Part of a small language model's weights: 4.49M parameters.
Each number is 500 + 50 x the weight over its row's rms, rounded and kept within 0 to 999. Layers, rows and columns count from 0. Numbers have three digits each. The size before them is the row's rms in percent of the matrix's.

# gate: layer 3 MLP gate, 256x96, rms 0.146, rows 219-255, columns 0-95
# up: layer 3 MLP up, 256x96, rms 0.124, rows 219-255, columns 0-95
# down: layer 3 MLP down (transposed), 256x96, rms 0.123, rows 219-255, columns 0-95
gate219 082:559576430491463555583589489518520590487516544483389500481552516496574496421458535438547441514567470480551534547548391518551547522542415536538487436571432548498602512531482493455417480575613538500474496555470534498483620499482473517530496519503532516456498515526490538486546434573581423524
up219 101:487548497520525416517493444550449406471517460477540586503481552495426478550477500538552433569542479451485548484596490390557485445483525526419397515458486609474428444491470487404477564545482519498570466519458353555574555543526454511505531514455533522510517430399429529483498474488536565475
down219 102:519505523459452583488515542471489531573531577517464451514552481448580530460515452451435598414462560535504457547487510633538490492481547554610569523484436381518550543478504492494538499441543500479432537421578641447533430452460560458551446530504529514453464580539528509545479464508467455485
gate220 101:470549502436499470449542536539571496478483496339495531446368492461485533557472480507449437488558467522459468522462633492531445513475566483492438603544545413509486487538459502468634503468476556493486448543477476527483490530411499468466605396513500508462569458458506424521528569569529494499
up220 099:454507543445540477469588458542533407526559423547439447479582470559571482481531502450547516406485537419507403530564453539519530538491534474491504468539422482467494407483437476528423454560466432560474547482496514514550472417587468512545376467514574580571464545493500542478522377457500514483
down220 098:446594547457501446398549468544493438444522470529444482504484489592516497544475499579464544447516524405522512564401589510560405484487500553501517527467523459465434467531463498576561450511518487554491498555470514489454527578543543443519522463557437604506564502516568394557467615485570442431
gate221 102:512532374495517474456530410519510523553494520567519505408463595497509523494488533500576521401493491424418525550414462391484489446503491499440448422553506559456612535454581559578471539479447487557489380540500556482479488502499538469532424429512420505479452556589488539497534522436510535492
up221 112:514527452512403541409490392479515466552510470562564523486452547463481522549553494446371512518472489580486448517452572494596425528476409441485478455456572557495538522511486402516475493524434484507534442410460473521426474536479466472441513526491501473546562430501514386446414568513461528603
down221 110:526509576524429484428515409557470543588507461552519536431444541536495515424475614508532513405467503486431523462488568496469506471498453521502435534562467424522476457483498574505549565462476477579495450463459527591451488469582586512534421497461477548416521586508544555440440473477620465411
gate222 118:449497442496570454520499593538494462597507460468472543469496557445486406533448436490495524445507515478487442500429524516487386465526453515552390554484541427549457532520565576511449471553508456469575552467431434541452569517452452551420441341553493441535544514547500536495443476503511419471
up222 115:567494525453579514515540517409495461413589546494537459507476547510575563505456527480546454591499495499578592518508401476586507540434481467518471502545436559414604501426488458487491601481428550525451430518523507504514478561490530440540605510439411490416501504430507487498477571504477526597
down222 118:446437447590652500501438599467514515530484484488558510451587508491474486407522522491515470476500611529542485590427506466490538510601479472559414473410524503397557460580443517515427446479512513466496535543504559455518589489504458465519497469474556523492501560481520437490539423568521406542
gate223 164:506450504493455506515486463556523555603536537461432473526440427535513467499561488474523543376527530482517467519570512446500534507512509498479476558540461478589412483406536567496517462465470523608503483460407474619474555445412631593476579466491472543533537510537489529444478436520420585463
up223 084:571472509475528510408586484525453427517523537490417525530422484597565462483610482410520443539497514383497492436505487555519442536483531473435537480472471543568533593505467464450461411427463591450542423575502494469433513485484529540503467399527472469512473465543498453403428496440551548532
down223 085:445439475492579463406493514584594505497501512593455503457490490569365513460428518541432442540554448538507543549436583549503539484396517527425496421512511516495502414533505510559523481539445392444441479424497461572567541504537463514466493480431556513503525533471439490428417439489520444457
gate224 097:531496466526576520595492502532525401496490518475420569517427431354521517403507467545602396504558452444527515558532530476422480569549473565488369545460469506500466490450437441456557414479490474496600536537535487487543529462503453548458550509535452434464535485525428521535464470506507543459
up224 085:451566556538576466571557521563521445549535459458481473514575492517469468515438443468478452401560480534431424490475538538473455582587488543582481433519475451679477490515433493518517488564488466507537524529481508567460535430423474462373477514568463576498523449449499498541509483562520474416
down224 087:503497391517462592460471528476541448435555513552443547439447541529565469492448442570533580553492512414458482507485587482529588425538463456473431435511463476528427505558519483528497496535459510479472425530493510441433533486531515500488527535580432578532618514502592573512458527506515608378
gate225 103:478555438552556511486527594562471579505518399501500508490480525553563500562441474523583478456579463576509444533569553429517425549505450504519435525515487563528595478541513496492549644544473456477545465486367413568503442514539532425407499513410542452459524496538471456501532515460460514476
up225 118:434541476547537579437469460459492507435468430554457485455414530527553524606493504483574569509505504543507448490515636436546499507495486376566404554547501477462558479519504601597466541539534548428490403508481446539501456449490471492438511440419532549487572518555521508570478562563487505464
down225 107:509464452469446540467448439471535506557484513546445523465490483549483545494556463433512513496482465538392443533525523542414524521448429432490533503555480478481529514508422569598453402481427553437476552445502493525458585489484413609513457449430588542508559603533509420496448485507519601610
gate226 088:450506484454430539453444528361495514485522536501533493492434498552512520561596552461489586489495451566539467606530541519498489425447628549563518466497550465508497429523490557468552527487525606485480514503497570538627535529472589505529520523428496517542408590535461458545530479553415516562
up226 091:482540507557471351529457483586560450493510484488459442484520465550482556474578539585471428493462519491425388530446554543516479572594443516467493549423529439501606489486458504508571525506521521563514579454506490449465536534458500516561589443573557493529558400469527496442497534453582471433
down226 103:426574520479473493505437533509543446550482528467496494474439556515468566495521575507491512474444436559492377525531550484537451508487573604560572522427540483489578424419514549523609448475450541560504494420566522568468560513433558463474550395504506396499442478513509487509455450469503446614
gate227 088:619504510528471488464426472447499576450560562516513479467501527548494490470500455471465521481518495577549493551493591469501536447453563524529476581471510564502467421472476474535462550529499557412576486433498509534461484422434505546396535510434581456548650477596501453449509402439475558409
up227 097:403500428540466474468576511522464446544496369476480457503516559513494399546431482536524556501560460537551474574555523462448512504489523499476470495504506475423550415585524571389518554534487417508520507391513452620595442484533518476465435487484458463522613446522437470535497485490448545445
down227 101:540471430382490448423558463455477521372478564540562564509509522504556524480407466447476490576482444515457499495472414546588638484483415522533491525495494401497481544541469537502499481445472518520474536424478481475462600509516567509522528462518451449566592509582567548433523467434519470447
gate228 087:506433503548542463550485618454641447532437483468559448440418449499496490436459439425546502444543507472535507495507440439582472491541493454564506564479377507478452553502495488478532498450462391509477501529572465501489446525481448522530408460456513477392450546541536579578594516525537495535
up228 089:376521519581420603467508580594517470533506429402545478574456512568505467525502472543527506488458562489504518501552512548673501497477429507502501513439463437563501426529525597552498519509517443521548442491506455483464424548458490537528452549499528449497559471513399437539496472519539420431
down228 085:517531505512487488475552498412543483488506550507434525563516450392462429450545540459472523459456618513497470449485543506465430509516534506581542560437375447425513457461517521499457501467503628546494459494427476505423496464522531432485421496538453578473487525384490531562379512528433554419
gate229 135:488514386470590511569501486537553491580478474399519528432412463416532533451510485473514468462605421435520475526544502395474508531480564467470516480502586445447507554423466494488585461412432500553427562554522549457504523551531540596455480481497531422551472548524483525508555478465534590571
up229 097:389491473425556541534398469502471583554422471426533528501452492427408483526484516461499507482500479480490558619530484424454520575462616477470560498551548532428541565467542461493439489395466523511494564549540502438451575610509519569447457510543528488473502494508450529528572513529497608506
down229 116:543514528417524441574513574479478535499427537522565540504568543508506472588526445482446448545503568502534592550423384540528461522458432499520548468403498560496499468558609481547471537498633491533552489632495495468543428544441527471560486603507506480569502544545488552498483472512464428505
gate230 187:565411449530484522550547472476529596536545540484477460432499448499553510530568474557526557467481458447542495451514500427482567518430433530538470486446489476570459456459476621528487405433442504575602434392421541502490494486427599565498432486409538565521507528538512503426458485516439537539
up230 096:467540464493522539488481496391538494506540548531495442480571469482560521521535475569563541546419438479484461456491474542503553442501535552512521414551478500600457449479506605520416427497476613499401471376410487515419540552386557538540490580516469555491446516584482517540444497534487496558
down230 094:529447519439504468508553565434572480549462545407449540518511516602531534404523536500493531439540461608498518513477554565484530462471442609541512444510492544482454570503519484516465465437565583378475369509502548562444522592433546558563489475541480495438453565478434474463542543542537494519
gate231 112:522533468421496474502433464483540478555503485534444483532503554534444518473521549548553481554490497541491444632559574514550463477415519452461486608525446427441447384461500535444460544427435503518546528532597569620480493561545500451504448424468451471445546525390538500511551502498447495587
up231 110:482456512496518579522551486481515501480471496553457367506440540503522435465458561570507524479459489493584485520575426507537529490443440478467436535542454411523494409544475531401435583436508448485416433573525503527538388547503518485593483528395388516531500479473511542553579466539473448567
down231 116:561495468521425414513464423529479456520504519502448475457495517471549474397457548489509538459489441529465553427523587430492590492472509517477525492528534537510428557381521480487581459569478364529385497432489424537453550392470445517496469546563519577403474433456534495447469472532501555482
gate232 103:529483457616567531679525633575511464466487593484490486497509534585544517473481533497548589509492534491552469489487407553591479453475432586536506564469467529509546481551524512501467493492508449449501461533470539449436466630476482522561521449510548528486475546584465486466557486589517476501
up232 111:493533534513547476545437607432515451492470488317570451491542552527592513444519507526491519528509519508476520487493506540494502449463480504502526541452520550490548492524534564502513514499500573548467369550450598491452554391411518524524521440565533363494481584527466474538518605522574480528
down232 093:507547379528478530488497400517486486520528482593409493586479489419401505542508453490477527520487472457495501447542510445556556532502547508493516471597460493511389543475432422454516511477489446466499581493460397451505465499522488399446516535477429576454518369421547519489518446435405503455
gate233 097:536522443389528536525555487503545497567474502481555529366494618492414512572508557522458445538543488506436540444502479504539394462501599438510470478496543513582489515552522470566473444470474506508477497524586537508468569583478451493578547444557403495499517521451503560514644521545434483547
up233 098:471496472489501598417473487433551510549524411559384507476502529497524477578564537595452520462589497420379448510493446508491505517482549508467542545519568516518481474471469534516533505478539543545540490518577446489552576426568446472494447528542450581578495479457565526556464536595378470584
down233 097:530430557439454437494503496486473521485471499482570531511422523476414579426554553464470557491465463551526452547495653475586497554450494414542453514566536504478539516521545525521435427465505591413438453543504556419459481511485511447476544377438502541423500491451589498463543530552550452560
gate234 094:529513497540499536506554550485520441526484585585516384530482484525523455521453509468468532555531504393384487505388498449598439544529608549504526485509451460562431532470517460511552489547411547524585548376462444530572591524441495490420525453535450459425499516465493479432529515460494472528
up234 103:555525517455517466517506433510477441461520539450568501522550449571434442436495429535411607581420479549468390501481561439538491519479525397557498487414542498603510529496513450524521483428438516514539435414518410585517478517491536470480571453515553425476543525511511487422463531418567557554
down234 105:493517419569511588538558536499492516518431561497571450475565439477516479472458544504451600519439535498464471497456514408511457466525509487575398486457583459489453523574449475484572567542535556465520525524526458529516500486412446516473502436494464495479455444556440420358502556458634588539
gate235 080:539609442398534495573572448527540486505506515504509599596596567475410582495479495563549499421498559538547551553547501547546522432500468494493556471449498464496477469452494480387481502413498440462546523493448499376486469433485457502640465502470476522561486514490591487506505475464538561492
up235 095:523471537442583506425449518523602451475503513544430509399470524402556531542378431485426459479552454450530510501443483491551519537476594545525469508531468545473537528535566428474449499477453461490446557520559519410451557485520423555539486379530460587506534422536519484479505473534600496579
down235 099:518537526402468517445528493528491513515547499504503505434577528653516560478614609512482526559500483510477436528514476546406517568545398520552480598500500454532505528541530507615479494505529647459499499535514534612525462520539503550449473509498527391479471598520536498509452491473536537551
gate236 105:493443506496537474493472526503639532488469459502552521393451509476398605523469479574514496510564465400552498516463546488559441496573543526516448572569504517458463523467477555523562511520504388490534492569464538464523511504570540502407575452485451620584511520505567451500632505488457540529
up236 116:461537600473431500513453475420524466495494437446472552478501536629501550567503465510415439439475462447473551573499548544581479499510556569453533522504365528574534416537565445428525509530449457468514523471519524438533471451518455564504544550534520488500576483411609407505564448540477515460
down236 117:477573579532515458469589525476425516512495558429511504605492533510518483514548609475500457469479485531486389493518454527427573579420526492501526420530517496387499373466498528545573539495499627451542484506499504493444450532449414533494464541467540510524568404477502456524381517450508479469
gate237 083:487533494473542511535558518487575518475503520426560487474560424460473552511411461577576433531538513379495634493465471516505533476550428609559515529567490516418591476451458461461530494594518563489445511524506518499511513616544539503457489553521468435539458545468464446547589430551484454418
up237 098:381581566542452440584453535586421548446483499477505505503528477522420516497485539407510571524480527551550477570551514496520510594632570531488523534470450461557451476515476507487506419486483511498521425508497505492486487491413524531574466520441580444470542655546473516598475492444558489460
down237 098:642460433533505504477472417415558449459550444493578439505467534571504479546463461537468558451485443480489531507491550549473374359453525416442524444448542577459548479501558473459443551503487440573497488492441518486515510527511511414425489495559450518531537490509535431399536504531472535419
gate238 092:434568509542429545501465456603502404551524605508539543437530455368531557523465555534499507589567356470450471476477545457523494613547490508541461526481502515601546510455496584485566515555461432447523536490523506527532506506495578505445536435467532496486493554501477542603447528498454512445
up238 093:592588420389531522531503540496466534519491526539450457489616533522487485505513493486450469530619546494537607510538461518544521508460408395430526448485411533505447447549503481504498465448491512479510462568482506554480586542471397558503456549495513385520566535566529501397477511471593478483
down238 094:488510568504552602514446501520555601499432425488474450457447542513422524499429501470475486438529526501530604520558562490543412444528625460481491391525516487549475555515548453440551449580484513561447462475458518610523569614540545467515489463483443520535508453533589459463561468482565488493
gate239 089:586512498449512528563519488476470516597499463374468462480488574460487402492521482540489579419484479520431425506458479486518472500513497509454553542389470447487486426460615500464486556452610555512581493450519538516532451467506521488505373585438544446577507470421522546462522437587534477484
up239 091:420420488542504470483532590484397551535464409533584538429444489520551478447544482469468550533463450458457496424559543454484501614545454501520441500477518470469530511363504506479524560424460500506516488472460473526467476589474507497496517500502446541511400504468567456629462453499370414497
down239 092:560520581481509539559490491506554610581506407431437415461495548478493479546568492432472425456560531543419526468487561436464500544579483550510582574427499528547558471533493513561494534530515542538630461419582499510517515482546565490479438581473531519573508514467552434499451399519479548475
gate240 112:528525497541386491593456489474437493639500532524438506448461513400482454509474461481438536494480471511555525499518485503561436417431489431466427527486514476576419495521472523486530488467474589493465505464515565497471508488466497586366471487416569429499587476480544544378447514476422569463
up240 120:588453513450442505444534482468564474395490445543519488522446403519479556459511596498526393512491545464495502508467485483519491585550496496478475494594480537447497509414489448508424473429546444552444403594540553443546503519547495544632507493598529553597499560452515457501538515469505492602
down240 118:507545542503521528570496453599481432481478393480470493548488470502372493514457517519521490574476449483611527545508515505496502546486526487487542494507537506481481452434513572515603440526526373570446536569565576502566497423526479551523500532485521559436448397431470463366531434441428477487
gate241 099:549553469496527470601535480517426502504502512517458493487533497506449506421493558502575467484553379481604557494594448449492522432466463435437467512503359448455462491522512464457552577416549476476473442462529514515574407519542470443540550474407605410508519495500449555555541486465462469573
up241 111:473440533487513562460476469456498522501469549465547483523506576573532482442357523579450558580466535528520533378526516467594530431535541528529506563440486495434464565511535479470450488446501562501394496523459458472532590566485469498384563464469508536454531433413573506529534549592570470483
down241 106:476545503434406400436526516539445509545417531463483451426503508483578475531567463474508431483532482463411507544370560546435529524500499511526554482573513535551416463486498506497557564548502438564550551425558527553512462435568572493629460561536515471458532494417492528441507469527446543418
gate242 089:618462522447544507538521587524512483483453552500430452516557483504492495484488539469603472527510574481497480509527428575506506555487528511466525416504398554539501427439533491490563471382498461512595392513420494507560427441433520526578503517568527465506531395419604507436488545531521430529
up242 098:457515459576565419461558464530453526471551509500575509514435574599465543450540488452467478461437471555471456486544499498452411406521477476570461442453531514556524499551500491486515557578432462421557553429462453564495479528540523491400490465566452498528394606594487553474536413430453471478
down242 100:515548463547552610570477571535546472430469487508489448453493622486507500503438475526538539551508522458502505541541590513505474424486603514512457454410497458510622455577515481504531496531541529440486463595530574482517501494407489569502528525538512543604588411469530500461571571506491423407
gate243 119:528584439568520495486529557478596412474495528522484436468409543479520569549520467564570477420554476455514441546436554518587402454467513557587468511452502393575538470514452472540649485470445490494523489455504479564480535508476470510436557406516462432509513518473582449505559464473570487493
up243 115:594361509512574440485554538589479628544534507461518540538590457458491492473518469452501532531531458466479509458552548439453575552564436442522519474589513509464501496530453483439482461594530424525457470542436475478552480517529603497542471488428599598564442557512452554505478500496435512525
down243 104:451535412481495514362551483553577418474573534584491456510444513449563518472516498583573504492469454495481524508463564515564526491515449516546438515437488418560494605494403453488588558520481479518517549419427454529460491475475515408532589439514468448482557503537594514523522511454560430427
gate244 082:461512539455501524492487424454479474470582478470532444574408419554441540501552561539452433433532573542506535583527570524535472584522595473586544512416519458543423457433559589597489545515602513508493498466477535542521467496511500489567453502515494572560475566467494476577472559455491499619
up244 086:592505532487542487504537437521469449450549476536470500545451540463521457444478531481486529506555485447526539592470468546437601448456520471460491563488387511394405418480516511495552553456560633502451455548578548460562525565506567490535496568428506381406493488475494512478585508483551457544
down244 092:560492468669493496438538444558528477532493501539496574543500570465495467453469436576492576504554480476434511445501513518450529494509470536521417494536459561515485525491490404405571553531446507560515482555476518539504506511477611529505472569514395397474556510563443456508625404524529521437
gate245 088:478538538495468509564504578478467419436453533543515560488470550478438603461405417535422505510480511499597396517511461515563451544510503477591434532495484495519469455427394502516479490560476534488525497442464487622540507481529523513470538508510521491554577540551405448592588571535560604493
up245 098:470566445487513478571480505487473532477471403552513524460524586504483554433458437530514503507465494423442381549435467486436422541517545450535500390504472543445568478429474513500564468441412531560530439423523448509505455555469492562509499476493510493528542544561528438490446673450468607502
down245 096:456500498535505498511417526460367471421528556539447562478515575539524600485480410483413532482431530583490412545473476454515368525492577433521529479407498526441493476414475476493507468439479533377467501438516473536483500507496484520528498510498502456521515505527441412487528610523448619510
gate246 089:542428553426512430479481520498567421485441532455423405488512539575385495513470543553537463564463416399537455550517433501412496505518523464586554560586476533440386496391460559534507520502509525486478481501508451570558504507529526533499524562542434536499443532497552546544470419475484462588
up246 100:517548484526412481542503530514467632567491492448635555407498473411470449483541458414484525503530472593517504449476463502537538519428450435473452474536470548517456489563510460504445531455485468513519517440520572482325536516512522495537395445516497472519573442474524445413487556476513580525
down246 093:497431408527490558537506509595444489516444400518489421570538492560540527568423620504450392398528442424443494449529542471526529503464539478521444513507561543603551443479489466467505535495473356518518460549500476461514427551494447423445522544528510528439601468536531512521475498492539487474
gate247 113:428633401561544493514523505411534536552493523492546415417556527539466579501480420512591463523533512390509474470532499534583454504472513450495521487509391558423535484445528462530512510467470553488542453415549544528493539504496511541487547454518468490450458467428604462527508439380437572478
up247 103:527379569497400514537541515526516447464488402436523551506472474455499566488491459498451474465436525528479518464421540527465517569571511498560499508538455395616458403479460523458508499493387467477531574517449447586429523414456485485446506497549434541550599471506448517468506466566587512434
down247 110:536510395536590452585431493461481539502493539476475541469479525463675499604504482593490490452513507460548518499510487528458369534487484500532553455486497586445501409478469475543481513484556515440455508549519568492557503473339496516550456536474558511510495439494498416533512506555485579579
gate248 093:516555456488563529498473508498473496529480480557569497381509538479569446623456441486534529396505396479427514541382475431435424549431571471508425373551559514489515472524571478596492506455512496506562444472523459557536529521489479431401496515463508489480470496521549456533541523434453562525
up248 103:556460472537535415604485499557536489484500488516405575503476423510605558525543530489551513586477652455494548522556531463535545500501507522479520506548427467463466509443498510450474509544592512455497640472602491474611455526490451527471394481467421517526484559411524463511534546482530526486
down248 101:487585458545553519571401469539480513485411436486508528611460427417408499544538527558536427549490462394511436552588546556580512425526484473469454559505506529569488541459454374435520529482458417438427481476522572408523509540473444505463534481476473461510540488489550505535528502543441479494
gate249 090:447491528515457481508495498400480509507530484492481525469486541519581537510510443633450592506455534484545448501562431495419564471456507602530492502414490400527463368382456606516425542463494558542484479458455570512480537472492519598508434516428536521506560482523469505502550416526502591512
up249 085:481446513464447580481457497524419565538560547482546573504563543493440513469444481554518588542396520521525477502518415511422565502537452526498483474463461501500571457526432484544368558491575476440507533415467483491432531367552540546462400521413534537475569542476448534411499465491488564490
down249 098:513548482549510567434453542512487538500466456593515552606523515510493481494446524462538447633483476442512508465468508461557487553494430387533439451518531505520542603642571546492543505557543458440547525549507518495465494465570499371472510496495468442433505444444502584447428457441559446515
gate250 103:541459541481477429582510574497488450521450596428524499376456582519570492436520452491393464498490504524565517485519530474529520441493522556551416513465591460514582477514416477546584508468503470455491484539455482468476571550474615582514435546436516454424485606477512433421521492556474467532
up250 097:486541567563464571430500372542460452526571430513486408587456510474484510546574537584541501467518422474487384603520570532500415486504484502513565472439500458477477476498549508527534530469491518510547488470552520520495525522473464431456467458592519503506542427449598502480388562395573473460
down250 100:446476591524492485559513584549523418513504550462498469391533536494521465546469522493430444518439538511488462465476590479498445508574550511473404572451641497496619468543513559547593470516506441644447488514561450474503496523441530502500488463536517503452499504423567383442487503489526460523
gate251 095:469510521602496411494550456452527504552453489495523532536469457557524436416480472498509480459486524462547540515550551384461565601454516443531489472470540478516483546421483496388509503539471477460550440502394548533586474456519700558448514544425498510584510543553480501450483475461484501441
up251 099:473502523513429494488436443518550561459437522449435515463467502524470531470469493489474548395423515388437442469430500512487421497484593510561530657585478468502529463433391436585518516512570518542601514488532493566560552521460466561467525455533478542562457476497509433555519506439496589495
down251 100:456503531445526431445530446506567440546429514533525559513502464546506453445429445501522500481491539408511553543477513390446589511484525504479536498447494488503484526461504519459605514611499467493514562443510489523544419401517700541521533605413491520584475554516487544435504527503450498465
gate252 139:507619501521535543589458556422506503489521466483418444470445507478460607571480440570432488487542493453562443549501466491582355452495464535560448499506538436496511462393438481551565490422457496471568508464549566525507545529497460580452463457557566499507551533476461427539506528456483590540
up252 120:529485474491398497480551449596505427550461524531541615471541463437465368522518580489513518454503468518467603504494565525513543441473500442482534503470519464524517539627520477438524437513621483525451525521487472452481578454473473414588441507503452461507460391435533566489448455537471429468
down252 094:547443456517519494499532548467562531555539524484508484515470512402502467516490503471573491450537437445562538470508515445524711562522454502516494520491463485538489514591518476502451428552509501733464474533519560408510539456475543523429501547489545484546501528511543536485458533467492419483
gate253 094:512522409523513443476467445553555458456508492497456505438466527462545614522513484531497546552587416581555473525577502532494479545506442477625445514545544461497481507462476515502404541535445456477412502565475510496469422545531568503556544400441419561483531548598443492551540460532523607585
up253 090:510401536418495495539576539434438482602559490481530511557523410493488489474516513527518548411466514432515547462452513453577605525441504517470481574534519502564436482407479554446495464478572523603528495549501548483543531524452449562486416530579552524509450463432479619518510534512409400514
down253 094:582504469513505509503508516520552534373506503453579477428511511484479617474510493454456484511613533547556537515543510467497494435559482500607453377508507467558492569557524527467496572497523445481438528585492552473451488590609556472583500519489472530576471624497512519550574508536569488569
gate254 089:543450578627518500488524585381547587456454486563429477448486435499496516473500506494557575555551567534543538455536476475540482487437518540571445420427560492542459549540531477496500518553464523470488527547576457618441592519461510563468499452455483439570471556492517558498484372468544507531
up254 098:543526505503503540421462436611539526525518538406510442446478456585524498528566425473387485546440387530492552440557586444432481489445552512468467497465554552496446518504520477531579454487391414465404544367486551508471500519523484492429462482535485435453519530499532469432505446481461489450
down254 104:529541580643544493439554558445496477485378529510421530454544518527552505491468516436510473564452553501522470545574504488559449492441508550434507437522526451489513489492552483569461621527459536512585538519570495568432583506406481449577509562473542475590460553516455508481425492476559568552
gate255 074:447506504403498543474536504437550445446559646523499543508452491495495522542427482514519426556574507447478558526530421466496530505544588471469500533558430514420506536466478520541545405645489601496549507518463481446463563522567541518435555539458592484505461536517541541617576482516532465504
up255 088:529504527497476627423516427433475532451516541519445549401567479552532520559415556562516522418472379435497556559473506519495518448449533490530415472537517481457491540518546425508516548562463498495502517447447571495579490463584376452492517511442585514480508550453545507552588465459571571500
down255 081:455404547533445498500548498547511505552546458457513423573446504420502429508589441398497521596520585545494429442464561532496462526518545513498525481470463534512509516469478586532435408423501473535469523494562445556446490516508589503565526458506421475555486485459430506396338542448503499510